Part of a small language model's weights: vocabulary 3865, no biases in attention or MLP.
Each number is 128 + 24 x the weight over its row's rms, rounded and kept within 0 to 255. Layers, rows and columns count from 0. Numbers have three digits each. The size before them is the row's rms in percent of the matrix's.

# k: layer 9 attention key, 256x384, rms 0.065, rows 190-225, columns 192-383
# q: layer 9 attention query, 256x384, rms 0.0626, rows 191-226, columns 192-383
k190 124:123122101110116079095095102084166120118122154085103127147111155170143120120148154093107154117167134137122155157111167168129121131118111105143128096102094126104138115132105127094155123134127114175149119103137136137097116115124139113134092121125115122163128120123110086104162166198141114092157122100135130121117142109128106143122116154144101143072113135119148145188145143137097147104149086129136170160132173150103134105089085105171118129161149127124140151111127081139175096128133175153121136126104117154125089128129126150125130090146119131129133128127124099112119125125147142102
q191 122:144125112158109119085148138105146148157112117130115165110094155146093164129109077124115135050068130140145123140140138173153124137114129073086135117133144146129125088118145100135141135096169129149158114099098111122114167174084152121118134149148093102174102140103142157134124162127144130141082151120110149117123138113121119123141092182133113108146170148111128173120120104119155143077124137132098159129104094109142112085145143121106117125048116151144106116131152146087135120100150155132108102163105143138133117105165099073112155160143126165151147152106146150131151160131108156092
k191 125:090137107112127149125144143129135149135083107155103119149135125165144150142140113116157112075133125122145121153162123130135140102096164141117114123126127066077104151140118138119093126115131137131173125141113091127129135144102144127117134122104137139172138133133138109136133132101121126105100134116113119096139148098148141130176095130079181089148121153094142149145116081069172172109115108105133156136124101115149165126155072132075119134092125180165123109102137117143133084143134150094142139115108188119157111119142138115099176156128146128185136141118101105133113104107116147140
q192 117:159175109129151122114108100103076163116098173121144161152131128090086135136114132156155135146091151135136109177117128116108142106125120125103160109140113115119135094140147109125157089185125149182146151107136136146082109138177133113086143125144113142148131121114140101137116150172163147143133159146142125104124153103168133120142115089121078115135108127125157154135176123111114131168165135099123111115159131078103153118090112103140104117114123115148085185155168163183125121149101123130104160110107151110136102097134121126119173148155137100132136151085122147105129158163137132129
k192 117:123133149124103169105074106132144069130109161161154143104114192115131142141147105136130126126133111112140131158097126127129122129055114118136173100138108145102130151125161111127143126129178180118155108117111155122120158154143112100123152085152105120113159109119156085129136128132134125132099102193155125151131136090120119123124144110091122104149123143117117172138175110104075090123135161147067082097125178130152124078107149089129096153141159118079133129121140134135121122149115124138167144114112110119131158117118110152119139141121131129126136094125164138094123131132114155122
q193 122:146083141107136129144124130109143124114140154102075105137120116142141160133106143087109130129106150112112135085088135136124161127127159150154120152103119137120128137085101117116150142094104106150159143110095135150157128071149108097113168105149169108127145119137144128122173108105131110134124149132112143136164132119150106118170138089129169173149120132138109109134107100153140112119105113132107127179194140110123135135122107127171160100123156136144147175127134117114166166179112122107166153104149091149106114146165142116092148181120117126111133101142160111118140106136177147122
k193 122:131118118099177105167146138103108158159157116136092142143146132168152153149147122120180119171142147105150125145100088132140121109131135152123160146152111127109107117155116134177147175144106077120104082134134145155120111102133111104116150123101131088120186131137094114122115133145150129128130075109067113124093141094171133094145133115101143171128119087093118147139156107151147102143148110127148131159126118125098213165141143112145148162131158103177118104152141099097138131155119100113159128156124095124106162093130106129137138108116139104126154105150118122103128167111186133140
q194 124:136129161129142157079166144124142126113131129109091145107104126135125164147116155155120172124111158114119135165109131117121098122098126107081127130087100160125071122154098075148141103140134099074139147129114097109081174127149158070075129141126141087123158132140135137159123113102110106100140127107111161124124084127144112176115164145106129106131131159144154094143108112121118125101102130128133110143134124168152143108136133138110130096158122120131061121144166163140129124122089073138139171121152139122166148106141131116173144122108095140115132110114111131136111103144100131145
k194 127:131098148144104101132149138146139118113119140121150137132164109131086176153162135170134133120156136103102089133150140093106140106119082134136153150127142151107116131145118155147135131091110118113117109127109118131056156155098154138149139135108109142134107151116125110184131094105137142115121175098115144118116125101103112178156137154139159111139138131137106121150113139093118111139083096145093096120133144142107099135097135145112138105149128149075139104141136178116108081126139135122128142158137144150134142139129099126178125137162141076166084115125125175121144112147138146127
q195 128:161116109127121088136120171092136145162112136099064128112136131172138145153165079113164106110159097139146075122126148111137084123107121147151125104148111124131124133156120099125154175120151150130104140155116115140158130140160141206096154121128162076114126145162089125108138126186119157124174102179154107152134066116131122094130141146192151151112117141143140137168160115117113131110150134125109112138150162143140168128085130116122153137148126182098122097105133153122129173090094141154183156112141153113136087128145123101139136134115125131118102107113163118155099113133109141113
k195 125:111131112133110144167168141074113176150121113131035116148159110155205153103150113130142127126112104158113126155096141138127114138153135083157104162132137102149161131150143108150109146094146114159121114141107115138145134117150128131128136141133114113142136124127078100132091099194083141119128086147103119148134090091121155131115112110137107128120161104126092135144136123106172131110141155148137109161116148131117133111101087126134111114142113189121158128117135174159123093106145135150089103140149115096114082157134154129099100148134115139095111101156147128189169152118119101076
q196 121:120147128122157113121130107136122113076140164123161187127143157138134122135101117127125078098150189146140107118153117125131083112135146133145119135151128165120172113114122104122129158164148114103072127117159148119111143124118191123077165131130140140112076092141126074155157174137134082129126110164103116129116127125142114117141199119129169123120078130155149164169144106125130114120136098158104167136125138112147131156119135136154130143096157097083145112140120103093102129127178125155136136095111097117110142153115149120082154160130173091162134128134127159136100129136155131105
k196 122:115102189135142090153101138139134139093105147111116109105097154151144104148130139104092127169123087136177089141141131107152157128089170153127090158120149107091148125111122168143142118120090141173103129169092126118129111131127177132121127108149103108104185121126126083150146114128127116135148096145117104155123103198147108099130113135130116170123093138105115129114113140093129116105099107112139135138091167116106126123134150153129152124162148130125108152099165130083115117132133140119122099154093152134106086101148092118155139149169178144149134118128139141160098180144147173095
q197 122:163111111182129099148126175149155111115116139096151114152135117134089123118090145131102156139174126110117162124129122137121143121119092110138096152137120134153164132130145138107113156133150102072121180150142107129147094157110082155128116124103176118129111135137138128150093118091091099172127159136134133155116148127117112163144142108134137139130131103114123152095111096137117155134087119097118109139131136126103121103156095153105134150147163116071118121109142109107101179101147137158131117091137105080083112121118157146094124107166152087115154090107144127081143114161116127148
k197 124:170124120192134104141132088124150132155139136093107144111132130171105112130116165151119177160157117096114150144127103103120109112147110150129098121146131143153134090130159138136104145121155148092126108135145123106130129135094140121121105085119178102112123112163146144120143111170094113141144110093122110133159103134157110115135149102134133127180129122081145116170131104074114136103126142110121143101136131098104128138132151213138140154152114105104171097113128138147102154152129137145089122097179115090121134182141106164093119101146103121133111126125120109113095117163113119117
q198 120:119139129120161130145131147168136113158134087103142108138127086138139115190123132094135109169161170140114125141100140130114136154076138139164165185089174129100150141143134135129145129161118122136152112181158137147145080131121146148070133137129134144137143112133154204137151136162139181148149104125144117105116124123119093146129166173097152149116138141126164134121127125162129136098123112123124079129149112122095114093136165127141117102127146137146111173153121105102120110089126094120124134113115119128151097154088104109106149108143190092117122117143122165139111121114126121146
k198 120:124144146131145179096140141126133103109154117139117115118104102139148103157103142106087166087163140138138143115136081133185125157120112132165173148116093127111149136134163121155150123139140122158126110166085111134120094121161148115140164112115172115115169144101152134092147102170131183165143131096122133095132171146125095183111127151144120145070106126151147117179132097144141138140111118132098165090118127134077160110144173102125140131114146141143111128150152099130117124104150094106112098111100127134139130146137111129122152140135117105088099127143147105135137148100112131134
q199 120:178172108091111176107118130128118141129161128115098148104123148109119098151118093128097131146061140109102116055150123115125140118116132144165117152153142143129139112141126129134113165157128137156105109119149156126122143189082092148112124154178141127141113117109140111131109112117157140143130138110147105139139119144129088132143107079126115154120102134151137114069157163117154112129092136134216115088082180136124130097145117133106094173132146098098140122111145141119088131104094127121149132118107112089174124146141173099097113093120119173139116131152126106111104084125154127170
k199 124:154157128142114153084130157124146114125156146158125121121130133175120124136141151080111178137067119135139132150134143150117133132120136114120132156124091155147178132175111138099149159135111132140110104091135094121082199165123149126153146149109133103128127132124111132125110140139147130145132121117141100106084121115104132090119088101091137130085103117116108101128148134174130137124112154120152123097121119138144137138111135194128115156136132122083129106104074140172127181149131120118133179093085101153128158132138134120129143111144105081158163185119114125135112150142141123109
q200 123:107167127094088108117113160103182135152177169109111138129109133106162090133119125107134096152128058115175118110159148142095131117151177100138145117147090145114111130124144099117103135139130132150126150103139173107102046160166155145116160123131134124149127131101137107115142088109179109106103104146127156136094154123112120158147178132105119132116114100115139136134091153122133106127108150112183124103156125142138123088126113102121133145168103110115139104108108130123152095137163116160132138123079106183116124122132092132105181145105099091166107128120120082091150128096120134135
k200 125:144188164156128116103128130123123143130155168108105139135140098110172097147140129110111096163140115112113135103077159154103136125118119126125108097144167073110109146121120126146113155175118152158139152127133131101103035116123133151165132170100129121119124118069127106123113144133087160139112132138111104105147180120117119124128082132090106145169138119148130135122098132155123115162103160137159160147158119080143110093139129145100152156104141122128111148143139153169121120150136132131138171164169106122111102130102119132107212092136114126197090126119124168099106124102131111113
q201 118:137151154076124085124148097133089108143087131156100142085156132142159119155139126136171173146150119079148116149142120131163130133114166117161150130117153126116092114106175115154108142057124095138110111109105103128082155123142145151108154125122137187140140126094139124129113090110160087115113080128165120132146082146145123104090167109120131153136110110132087123102134135150115125092150123121138127142118125118144151137169156113147142133088104157100113135105114169106102123118111144145132130167082126152119095152115095163116097093178146087133146165115137135158134169124166131126
k201 121:138140135098158116108147106162098135185136139122124129133165177142084118189127154125176121117155114150114146143123088101142129116147168085110126132122143141148121159086199086113118143134155073156134115099144139162109164142108162166133085148143104151122127147120170140164122109098143143133109125072130135124129087133145145093124151130127187119119092158141106121115154110166125109148130131116103090122096083154145103103116128086145185118115132140095141151132104139129127141142161119121130114111126131145122081129144139154141138133120138101108109098133121127135129138135116155152
q202 123:169119128150104095099117134098154130143132132152099130114085148132150094161189103161126116156117127135091137101135139146078102129111150130163132098146119096091113133095140111188137097125148125139105150146125084128119111109120124107156151147106163129079125107072090114131100146109124074128128179131151072191097099158114131103100078161091166140132083113138150107101112106150143107111131106133137132124122152154128142136133135107147190120098141122160133103139105181117152105140137132081142125132158093133114139104128144135154095156110141108180182140132138121136127096120113082118
k202 124:171147133144114115113148181099125099126141115102167101119114144168172142159149128128162110121048132105116119130107163119129108115119152100117117122149128175093148145130130146132126121154103109123091101125123109127159138160181153125119153138126152122123115099106094160108159131126080104119099096112124130127157151129116085091165103107108098089117137151142081134137101066165172119160152116123129113132150150125084128122153145119105157140132146130135119135122128167100140090170133161132158138162104160125134152137168138126151159132127134134118093121136149074118109096146118063134
q203 120:126151153123129154113129131110165113107122067113151129140147076127164164088104159119152112102164113105107128136091174132136094085141119094128129107129094111098102117098102134110128084111121143148121141123147084152070109117154114189138135085135139167138131148154144142113172153147082130144116112144134148155104129133099117137135130132131139122175143159147128160152155134125110148119060147143127101141118094142139144114107112156105118144134125156150132123133137155099136173154150147093089106149193177139138096127176156113158138116105140076138162142131104098117123160132117136111
k203 119:102115140092073159128125140134092111105160118143104138110116145163136126135111161156145110121151147136137093122156119130122099117090127144107153133101142121120074113133135148103122114142098090107080138136152109109057153120167116145156150116127160135144112143147101165140154136145127099133170105125139122118090161160111119135159179106116100132140139125150119142148136200084115147106143116172083130117094119125162110157132091116144112144112170109167127124141150116150136161151094083116146112129146128119118098080145124130146142145116072109130133089134098103119043150170093129125
q204 124:141101138102122119124124153136129189090083132167143158122097120092139133101142150095132116098120160162161125142086169144094093150126114109121132162156147176084138098097139103111123179151140132133138142129146115118114091133145139168147095075132100113137131141143143077131111144135073136107103126128123100123119151117145141118114163121123115163134176114163139103074135107105086134171167124164131133153130135126119165188158119125122139124129081195172136191130118144108109160127076095134171124105130106161090108117129091113100123128089097165109113144132086129096105080131118105098
k204 121:147078146125171060129145121107095168116109093166129101145137106158097127143094141126169182100123135152153132128103163141139146142102128177156133134120121142099126144126141155123105125109150130137116121134138123091097133117124101153189124137139117106142152135135148106113139138136132093131126166092166126115128150148123177133123140088139103098210193138110120142118115091111106118135134155155143107142141152122141090136169114127180109106078123163125110175126088087148135115131159123096137148131143140142129120123118061104128159126074110112136149143125106080120162113092160124114
q205 118:087147127098104147110174114146143099134158171149130124108120163142112139119135103101131160140110109155123117089144128167128110127118149148119144112130136168146127141082153124119121157131113161116157145127133121090161065084123123113119180114171129133102139108107144113101116134094103105156151148095153096106097089143134174166141124181137107146133150123132165128130131124145142148148122109116134102192101147138122093148146138141151150140106159116118114141111118134200100120103178138220181127150110142180135148113138097152117150155110147142083142166170120163074130126146137126130
k205 119:119110099127118148130117122141133098120117142160148135127142112194096160137143159115093133149093129078094120110142149128103101162113135143150177115152145139129114107129128140112124114126106151114153128116117136139182101109114155116115149128161158112119112109143130112135121108064137133145130168058148098116129123161161124113197117106067140152081164146103139084124173121099126138122148087117107098169136135111161147100138155111140126132106093178117105143109140128165165098106128121139121137138120153134122110125169171096103128100111111117142143129148128177135121121134169091139
q206 122:133131168135102115117100129101128157085123139119131156119105158078091190138134129128155128124157157124146141166064090077157113113119106147155152090167137106139177126118130137141150111144113122088126158126121106144119135161112155105143120149131163069144143103133135110158133114142147100151107124124117136091076142142071133125116127135137147155178143068086131084126119104140148092108126129122105098139139103161151121133159113136106103148136120162118170176117094136110135133130111151142082161132116109162160149104149127114146141103102125125161128178116144118092146156153137134141
k206 123:144167142170139142129071149129143109107104185145144126160146147117107142100141089095121110108134124119118147140106106128074148168103115102128143129140111178112147122144152109124105120161133083119144155124113090171133103171119136106142127159126110092137165142158119108173167169146146092094145079118120165144130115166116144130124106137171135167102146122146169126106105174155120100144122132096116136170110116139151173177181123097111100095103119134148161141121115117148153132133139138109115115128177148092128147103136136113107133140112165122153077126086101124060128081158096169129
q207 118:105095112146101110136136106153097155100126079096168106153130128117137117092119138129151132120115143126109088114110164133156169131124083115141164127104120151170152163138125103100136099110158154160155137111127149148151147160096091105129088129135130133139110068123127136108121137103143129132148104126116160163123129113078149130096120094120135093114089127108103124164166124100178089107131114129156140137124107155098136143137130132111113100185113131145114106122129158102122190153149136127087157148120120163124137135106096152132140154098111133160140162153143145166150135117164112129
k207 120:145099115140107104120099099158152118104152137127103121127093116112064113124094178123152094156141127125075103094104136145118125165120145086142117138123126117143147150125130133136154122120139150134169124116104078154195173107156127121146124146095131132136153101140123113123142135121113066128108108084117132148154139118143118130106126116124079097163137158112097117110193129094131153141096121133156155170131129134158133143136124122116128133121153125192154116112122151130085156115112086167098122137090118127126111129130053109105152159151139132100139146127152097146152116127114121181
q208 121:142110110110071158144157092110136132122081116149123101108095123106151097147154179136119134124125118149105155161113097139124108163129141165165155120108189136147138069113119141147157162123118142111143165097155145152130144099139110106135121081125131152119127114123159178129123166112116151086132091125075134088065138126112129166157162123175140104093116134136134133111150112100126106109132126140126121129123113137095133116127132164127132169110094092146096129133149123121141145140192086164138132151120129087129141127124136122154121106122127145158165131108119142115110136146106108119
k208 123:122103150168120145091117188134142088131074131139125134135130160072122139157172168160110101165153152156138146106126125119157116147159145137144127092118115136173133108144103115142151164118099136092112143139149108094196138136155116097103140110139123185125125126113149187155118124159098111120153164170091138102155141144087141170155144105126180133112100111124143126157129130110112110118131133107089141151118081138130107112153109149139108170102094111141112130119096130117105150064140115141100129124102125119127162134139120154190080104160109142148165155135110114108127129155161136112
q209 118:154130112116116102164160145111098104128090128142144172147070133138102158107136122150170109144089124144129118100129131126125128113096139170146103157136093138137123088139086165138107114116106130146118133171152138155111117128140117043131118122122105080105084151101141112116138111106102136137150130160103121096122158157123126144142116086160168097135079106108119110175179114156102132141123111112118120120150153100128128098106111134133119129145074073113152153106123127096120123085130128114161139129113166097134119130105078110093142112123126066135150126132130166136129137154094132126
k209 117:141093094120152076138136127124136134146122117118093138163132108151172146128111159098161122155145123167103090124092129115130108100110118092115118120072137187123126112083127144112127162152116155082125132163116115153117102144123129119123143105169112139145130123111128123103116149093139146142135124169114154130106152145112145149099118125118175130180144145116135126160128126180122124139093157172128091139143147118120110129131145122128077135096122068105126154128107134105134129101145091104115081106078111074144179169123154143135093175119124147120166135139103142132149140146131081130
q210 127:160121141108144121123164151129121156150111121143138152118150147099145138108182112123149137195158171162133103156117115114155166134155103152136110145114112117152114122117124137138135112153096132119089180191139139149143143098115128147137104111108095180126125123105082126128089139163150134167125088148098132133111142115136135149087153126121118128145098068058153108103138132154120103151130148128138158119120133165156121099110104092114142088148162157115080131169112177142100178120112199128111121148087181122111144145134136078145102149114104126162137071150102109117128128117116146180
k210 126:137153117101122127145114121118123115154124137163148167117149144125159142089124133110116139109169124115152094110146122124109130151135143123135099142142133113150149053120126128103127099087168113132130121145128136149118154115130138158165123110145156139100197087146133028125124129107144102171097111117162132206119150137097111168128107108138146108137132143131148144129104112143136104127097109142122145202133127128116103118153141123142139114122148102085105167145118151165100205142127149129094107089080132083135170129117135159154116129138115145141145102120140098104109116115175134162
q211 115:166119138122144108160118149154056092149151095091135143120140150136140181069114143150107139113151094094118133137099082148140147164124133090159110116156104115105131149115150156132105097117132114123171119134160108128124099106063108108105190140139151110122117190112151092136124154090128121103113125131086114123151125159152128123107117154105139167090117117157139140127124134167138104116119102126129136162159133135144132169125142125112124140098099152140160089093122128157104164120125129106148175091174156143146127116099099103104161145095123112108111117100147122113150123118150116122
k211 117:148086151113140117176149088153115104099168119133088131117179150105157139150121118154151125166087106105091126120107110154139153141107112120132118124127125126141145140092155178107137132156124103112077139087148109142155138120079159076129183112142093146117144110138105069136134144101135132127145089170110135109127112153107090137096093153114120125134158148120114118145102110106154121117118148125130113153136148125120125124105109142128128122096158167110105137123106098144100122119158149139118167127097167144169139129129092129126140128131133094128112133133148146164139148127169098119
q212 121:102139121147115141170110119130117143098105116166120159106128145112127145162115089092153117117149109144089144114092078111112130130195119085128112077123148075136153158084154120118143132069099146138122121128154149169174150094139110124116156140109156070139183116159144135145132122071122147156095167101136136127090152159127166105124143132129138100110152112126129134152109088101085154126120141134184147110104162092118132145112133123131108111128141102136130127116140127150110135110121110134124138137119173141114115140118118091200137120157124149094130158127110082137157111125062104166
k212 123:112154128138104161125117118103101141109149157131132109126151140122148150129112098069131120158149146101109149134166070122142123110163104116102132106103191160160119147188101128105140144095102143127090102111157096118134144128124130122150123123138163114125128148139155158120124121126083099107084084060125131145116177121153113124075149135162104169151135118136142173109155127097125189136087140126149147115095141131122139101150151089134174108112139132098125105103086117119137108082133134127138112131120126102172144134144101100135131132138127116132131142087102165143146101092105105178
q213 123:146133152092130097155128094126134094108085152139116144110100127136163111141134136172083144127096074158130125109088126112124151112103107103129144120130118117189103133144085134149143125090088116156125139122148126149149133137159132129111116114128091130103103107131134137111141118147136125124097131147112141113130098138111146148113123133127087128151066102121108123117127160149097166133116161153134131158128110075157130124142151110112117175124155137115124121171103115117081144168145183134129133135163101093142122114111210134117108127110126174114111120123131124135109145177148127146
k213 124:139162100114126109122145153169107138127107134118115150130120106150133110102156103109120113122098097169153091149126127106116133167109126144099135128145106125142109140127149112128131092137073110115149112150107093113148158147133105147126120107131083172114133175143085183084097115113161117123139131166095160137132123143131118167130127121120177135159134141153093117137128119124156146142137152104099114144123127097160126109134104117120151103136087073150097120136123099147110168143110129120112151090109144135085149146130172159087126116112153137134122161091111106104155148132128155105
q214 119:132123155164067132128125118149100153114152122117118114114134116115122133134149163136152150147145099129139128123121120124174149066153169101126100123101109104103137137140119114127111104125145074132147165166126137166142141132172113078158118124146132115110144134129142112157124166151162134081104150152107108124124085112109138116150113149134130130085141109110152208129109160118132109146137149137148148122120132183108128100131166081112138087124147190146091155139090114120128169136151090122133123119130105100168136138104105120113137105121124096143120131141116122114063165160128101113
k214 123:156115119170080130167100145095115118114134153142149117138115106189129105122136148151133078126148128083161066169147124061159127131116154107098091110110107141127135090139147110127141167115180112122141092133119115120087130115144126127163159126132106153125101142134095098154148140097082155118099126102127137137149137085156125145109126130140077118132164114154172112136136170133111154120152147122133135135147132162109125097076142098114139119136140166133115155125127182104115148142186125122095105147159138131120113094057111107129128122134141102136142151130133140127120148142087095151
q215 121:151162094103119121101126110144053125126111153145103131142165105105104097164131149105147159144123111149134116136104106164143119142113121064119155137129167121123130143141141130155107157089136116158086138141116120137091131132095138130109090145129128159161097135148166151157089127122123134113080130120140073129119131120133118145155141149134153129104095153165151159153143132151099071199087123137127113130121148158115123131108110114113099095100148103097146091127121107083125155145121127160137112108192104128172130068136064137097110166131126142154109184147114127090163165096124114086
k215 122:123146127116151139087117127124105132163117099123156120138132107132080101122121135126135149122083124147175109114130150164117097178126141103129112107124129128119106162176135158118124099144137106095112132115145080132094140123157128145160090143137101111129147155147121110136123088086150127099139089132121108108145133105138108110142162124151143117061110111163176168150185148203132097132155135080140087158103136151171084125108111110077127135125151129105144110106115105145137108143155168130133116097156125108131124126111099132120104152155086164134130148126164142118130106127126121062
q216 121:130124125092115167123090140155141142138118165105154107141182127129151133116125133108069106104168110123119142103100138114122093122084131109108165161143145178135095093104132134116111182131122134179115132163113203146128111125078139136133165118123112121133122106138112112118137119148147080127155165107114112134106158127167132179096133118130136106127096131174130144153121115126080114092145125099109186097128136141164131145104114138106129152142135127119146100107145147162096144139115173121079100149120125125130099106132123147153177128099134076123156146111135123116129135173114121103
k216 124:097106157190106181113087139133163122123103159087094104114137105115155147102130122128096121095097094118119141121102104160143142116115113117159178105105122137132102141101124092123103135148064115176124109105157191134140179134140103151108148115130117143115155131145132090119118117112142120118180162129129131135194118157099135124163148127160101121113116100125121128134159105138122127156114124142152149095141115161173139155126134158132160133123149156162152133138140204159174147098115114100098116119115116149109114094131061121152120108129161102126122102116118162153132132138111099142
q217 122:129125136139101117099122149148073116135128096139134152127158089141144121106130137135129131127124100150144113124133122148123116172110156112105125178148174132114154136137122147114201099110100132117156118116141129113170116144156139129102123159098130134107133127131153148152105104111161080134077115091150149116120145132182096146099094106139106110105129092112120118160100105135125167114124120149132127157133109124159112099129147122135153134151116099133131159093104095078126107142092160167143139154101098081135129134122150087147174088102159116152132155139202126146164157087125143143
k217 124:109099131152094139124143129149113143081118085095086150168149124114172138166139174136140114132157161133097149125099096138123142139080168095110122215113165121178111093093118115137121102129111132091153101130141153116100126111151107123136107117163095149147087163104138175125143140148158117165112176126161112143140124106153100081151095132127101146110106096105120126123123131171099127099105118109116110182098136136169149116131140099155123119130114126149141117153136132159110111165124153137159135097072150110137159150139158099096124144130123139132113152083155135105104156110165155099
q218 125:148122105144123169144125117129129137104118144086130154127145109092151117143130138202111118098098134132109111133089142112109155138124079097125134160108122135137181119090172158129152137128132133160117132101104164112125123101126155135128158125128124142133131141157137161137127119087158089100144160157101147121132126147142111160109120125122115122137110098131153134102100126133138179114093121081147102092147140112111147115153125127152178079150094155138139167114149114132099143133148128124172088107121148158094123124063104165118098141116136142121103127137102141126102157102144194112
k218 122:132134123132143153137085141160127138145082125095143169137115120095183141198124100145108146149123124160153120106093112151139120116116126141144159092109099055176151109125107144110136126095126158135093148144141152107104141124102142112133145111153148132125124118142139153129149141157137106093130137105163129106181133149153132114112155143120146079132116136127099110107111120132132134144128086108109140090147090126121171175199126106158164129127155125134157126123101141134161147140130116097133113124176157171133103142141148099119150157126092106148087106168147134177144126133141153139
q219 124:109109122098113095062158106128128133138162123149132136127123117092109102099110092101103140142146113113110124155185137142140113148134132145169120121152134128109099186103129149124146158112142117095153111129093144112130139140100144128128163134129154127125114130109140148130126130090146105130092127091130149156148147137100108119136145166093152109140125128167149117121164097098109136133088129157138132150167150098108124105151168157132096145084092126075147134134106147082137115128087078168139174185149150121125145119138058109113148142148166136101099122121119140142110100109155146106
k219 124:120115154127159101079139122128087118134119154144087144138122136112124077150096165100148178135098116118103131165114111142157104112089123113122151134142114089154104141121164080114148171162105067108095136132102091120110183095181139120106118160125166168144094089110112121129131144096105132126158114089118156140100144138104139104132121130096117163070129127130134115099097163149132119114113118149126140125127146100116148135149089137135130161087106102096117104142143153122122103155126122118097158147123151113151170133131073135131117129143155140143102143134144130148120113134145154111
q220 121:095114104095141151162157136135138096140087108167121142160132120145111075148141121127134102161181131114097119100109129109206152115121130125119162103137084142093094129142137137113137115097160135121088109152155186113140104124116110128156113145153113120177138158114157122123119149117119145118138129092110150086135110163162115116131145153104112147147124105159167080138134124127158111148139084132127115165131131149114163118101101133133132142145153119158135145111093120136131107117151072192152087132172115089121138062141171160149180128115133143156135100077135127125146096144102159189
k220 124:131128176151135173143104111162094110157135089142123086112110095124097107162110149115163121164138115140117114137098167126146141149129112115104127114154131133136095134151135132144113150129135120127094119102154182163112110099123144107139105135143122128122128150142094126136140098111161145096119125123134113133140135153116160111145154105171142172167099111129158164178108097105126080121125100139155068149113129127093161094135130098148152150137142132091166136120173136157126129128091119174117100116167112113107127125139140139134181146113124114149124186098110099140148131201099125138
q221 121:114159138136157130134107113103142121092111156108111137093114150168094120167130105110120148142162080151130191139102121110132146171136134125107079143130142176137103089184126108115118105123091137151127113096159163139090142101118105132083130136180147097097149163140103146121128152144163127121109118131124101129124169136151198106110120164109123119077140151095116128114182121120107108170112134127117137160169125170135126121127126111129141126151134139112117114147132153173115150146110099076098167116111080142105172115119123151146094139088118144138170147112120128097101156128133129106
k221 121:119148130113112137102141101101137155111084171140143156100140074129158131141130141143158124132145085132119162148151074133162135133104135130135146103142139128162132085134126110111124091121103137116128118089109140189143129115130114142114119144117130078112133134105083136132125133066139071128099112126116121124093151139133188119127091158174155071096170124085135113142149085135135177177147141129085132127134126110146111164186109177091126102147120130154124161111106139127099216158161149156145126150169118133170161096096138160177092122160141137159184114096145096149144173142115141125
q222 122:150115157127129135174130102146115149113125107137138161104113127163148102137148096109145144125099164157141106105131160096151104158083151085124130122151114089133116073129116163137130085151152117169153125120124130118105149142113180132119109121182123105134145196077148107169139121088147126101158154157088148157143101113179145092141148150059130114140157108126102115110133134160144152136136106167110141102118109132139105127112160146147080136124159139137141169137125145149104099140142112102112094135162138158146099179112142123110103148128134125140123172126115131114065140142108133158
k222 122:095151130163142162148157111133106136141117107127161143133159116126126102130166122099163154139100149168098115143088115122094157107097142080145115125130107171113121156113096151112107130099127133112113131126140169137144157133122167145156127093137167122114145123125124120139185163144168122139104107116096161135156139125112126117172109106117137112138114102095114109139117126147142160158104142138131135170118135146113123099155172135144153121146132097093133115111157099117092099132093124082149157119099141132143064108080154130135175155089108134122135154158110124168112151104089184083
q223 127:125133131153122130112146119145149112100129125129118139126144143102073124111119093156084127148145088090186101142118099136142094102112092110114117120120123150130133147091123133118144142155123119117113151089150174170109161113169147131125108151149150146171127088100114128085149126092107109116098122104125145167177187132084132119168166118152166122101112093173121104107128121128153101108140110087137142144156141089140121133137142111107152103153104117132144126114120151101167122094112119131130133145115104123153169105163148156106124145114131122154132146142137122117088093164106141142
k223 127:134146107165127127132132125143139160104136101166116150138120142122102111129144129153105129154105107151099096142103117153143100130138164128144058139102144155132086150137142117118122155132141133134156135096126106106091151118139194108150108160141133112113142106136115105151107122127125123103114128140104164122125115169101112133145138129115139117158134120102117117136081150151136143110148111157134135137120139102131125097118103125110145110130118067160114074108128158114165131149128178140128141147133068139104133156132156143112134160145126100158154171116123164126107123147106099132
q224 122:105145139099121120108109153122157134141145150109125141152140113152107112125136124138171122132100107119097153124102093157131151138155127098095150154145141142128122145126128135100148068117117122126133135138143113144085132168153159125140136146136134107120106118148127138161145110117135105129086134126082153126146159161112164063143080135098147105136113152129144122148160184145109109073151121105155083158155132138148087147156118118135127103095154148160091115184150096116154193109156121161134117114122134155136156120093158126125142136121126102127072101170104137154114153135131170104
k224 125:132149132126127096124120140102085085105090116113107129097154073157053131126108118153080107175146123162129155107109137124099106142125121137200150104142116144176119122117149167128143104149123168077135119113153146101121122136129161099126156133106094101136141114161113112160113137123103119162069117114113127143140147088156112095118111146140140153167107124136142129126190138128145106131129092133145101090140130091128127146125095168124150133138161166123117086129092150174177135126106126157172097117136144163127086139116155161123145194120136098113110122104149119117101195153132168150
q225 119:128124081146143117132114116143114148132067132122111137104128109105108094111140080140112108141134108116114112094083132110114113138150195129134136111122149093138143146143120144126104158180112061103147082118114151164119109127117156087109104143116115106143106168107109100092117145136170133138086146113161124105148119136147123151166095129111154101096141125164137125122148106080119129078117142142135156164153148118091131153120117153133110120110116113156139135146119144103064130121119166125135106142121133153116178114149169091175124143175116162107130166125082128153152148176170130141
k225 119:113095133155128092126114140128110169143122138098122082154120094133155110112158113211117127079130083155138079125113137101157143152128128095143141120138171135110137118116123138123085103133117129147132131097155129143153100159137137073140098175098172109120060118137108122100138145124134124101121105089134147120165147131124103180124123119112097093102090081163127133141167133095147092125143135147103133155152121113129130117114120144113151138112178116123101177109120117119103121141137157096169099096121082102134160128146141109119117091152131145136150123108117132141138151135133183146
q226 121:119117134100133143131146126152121137152162139149148157136145104094138155129142149122188141112099107089131129140099116149132103087145141119128104089136134143136119142161152131170058092175112108100121120115091128159143131105136155079114114132131125127156162113137154174122163114134065124136120111126103142205161125124163071104138153099145135121153135140093130140130079106161112130121157147126094113096094109130125168133114157105143143134150094095089149101124159157126119145157122150127125103119121098109138108122142146112106129125130093134168149133126147133157125125136150108141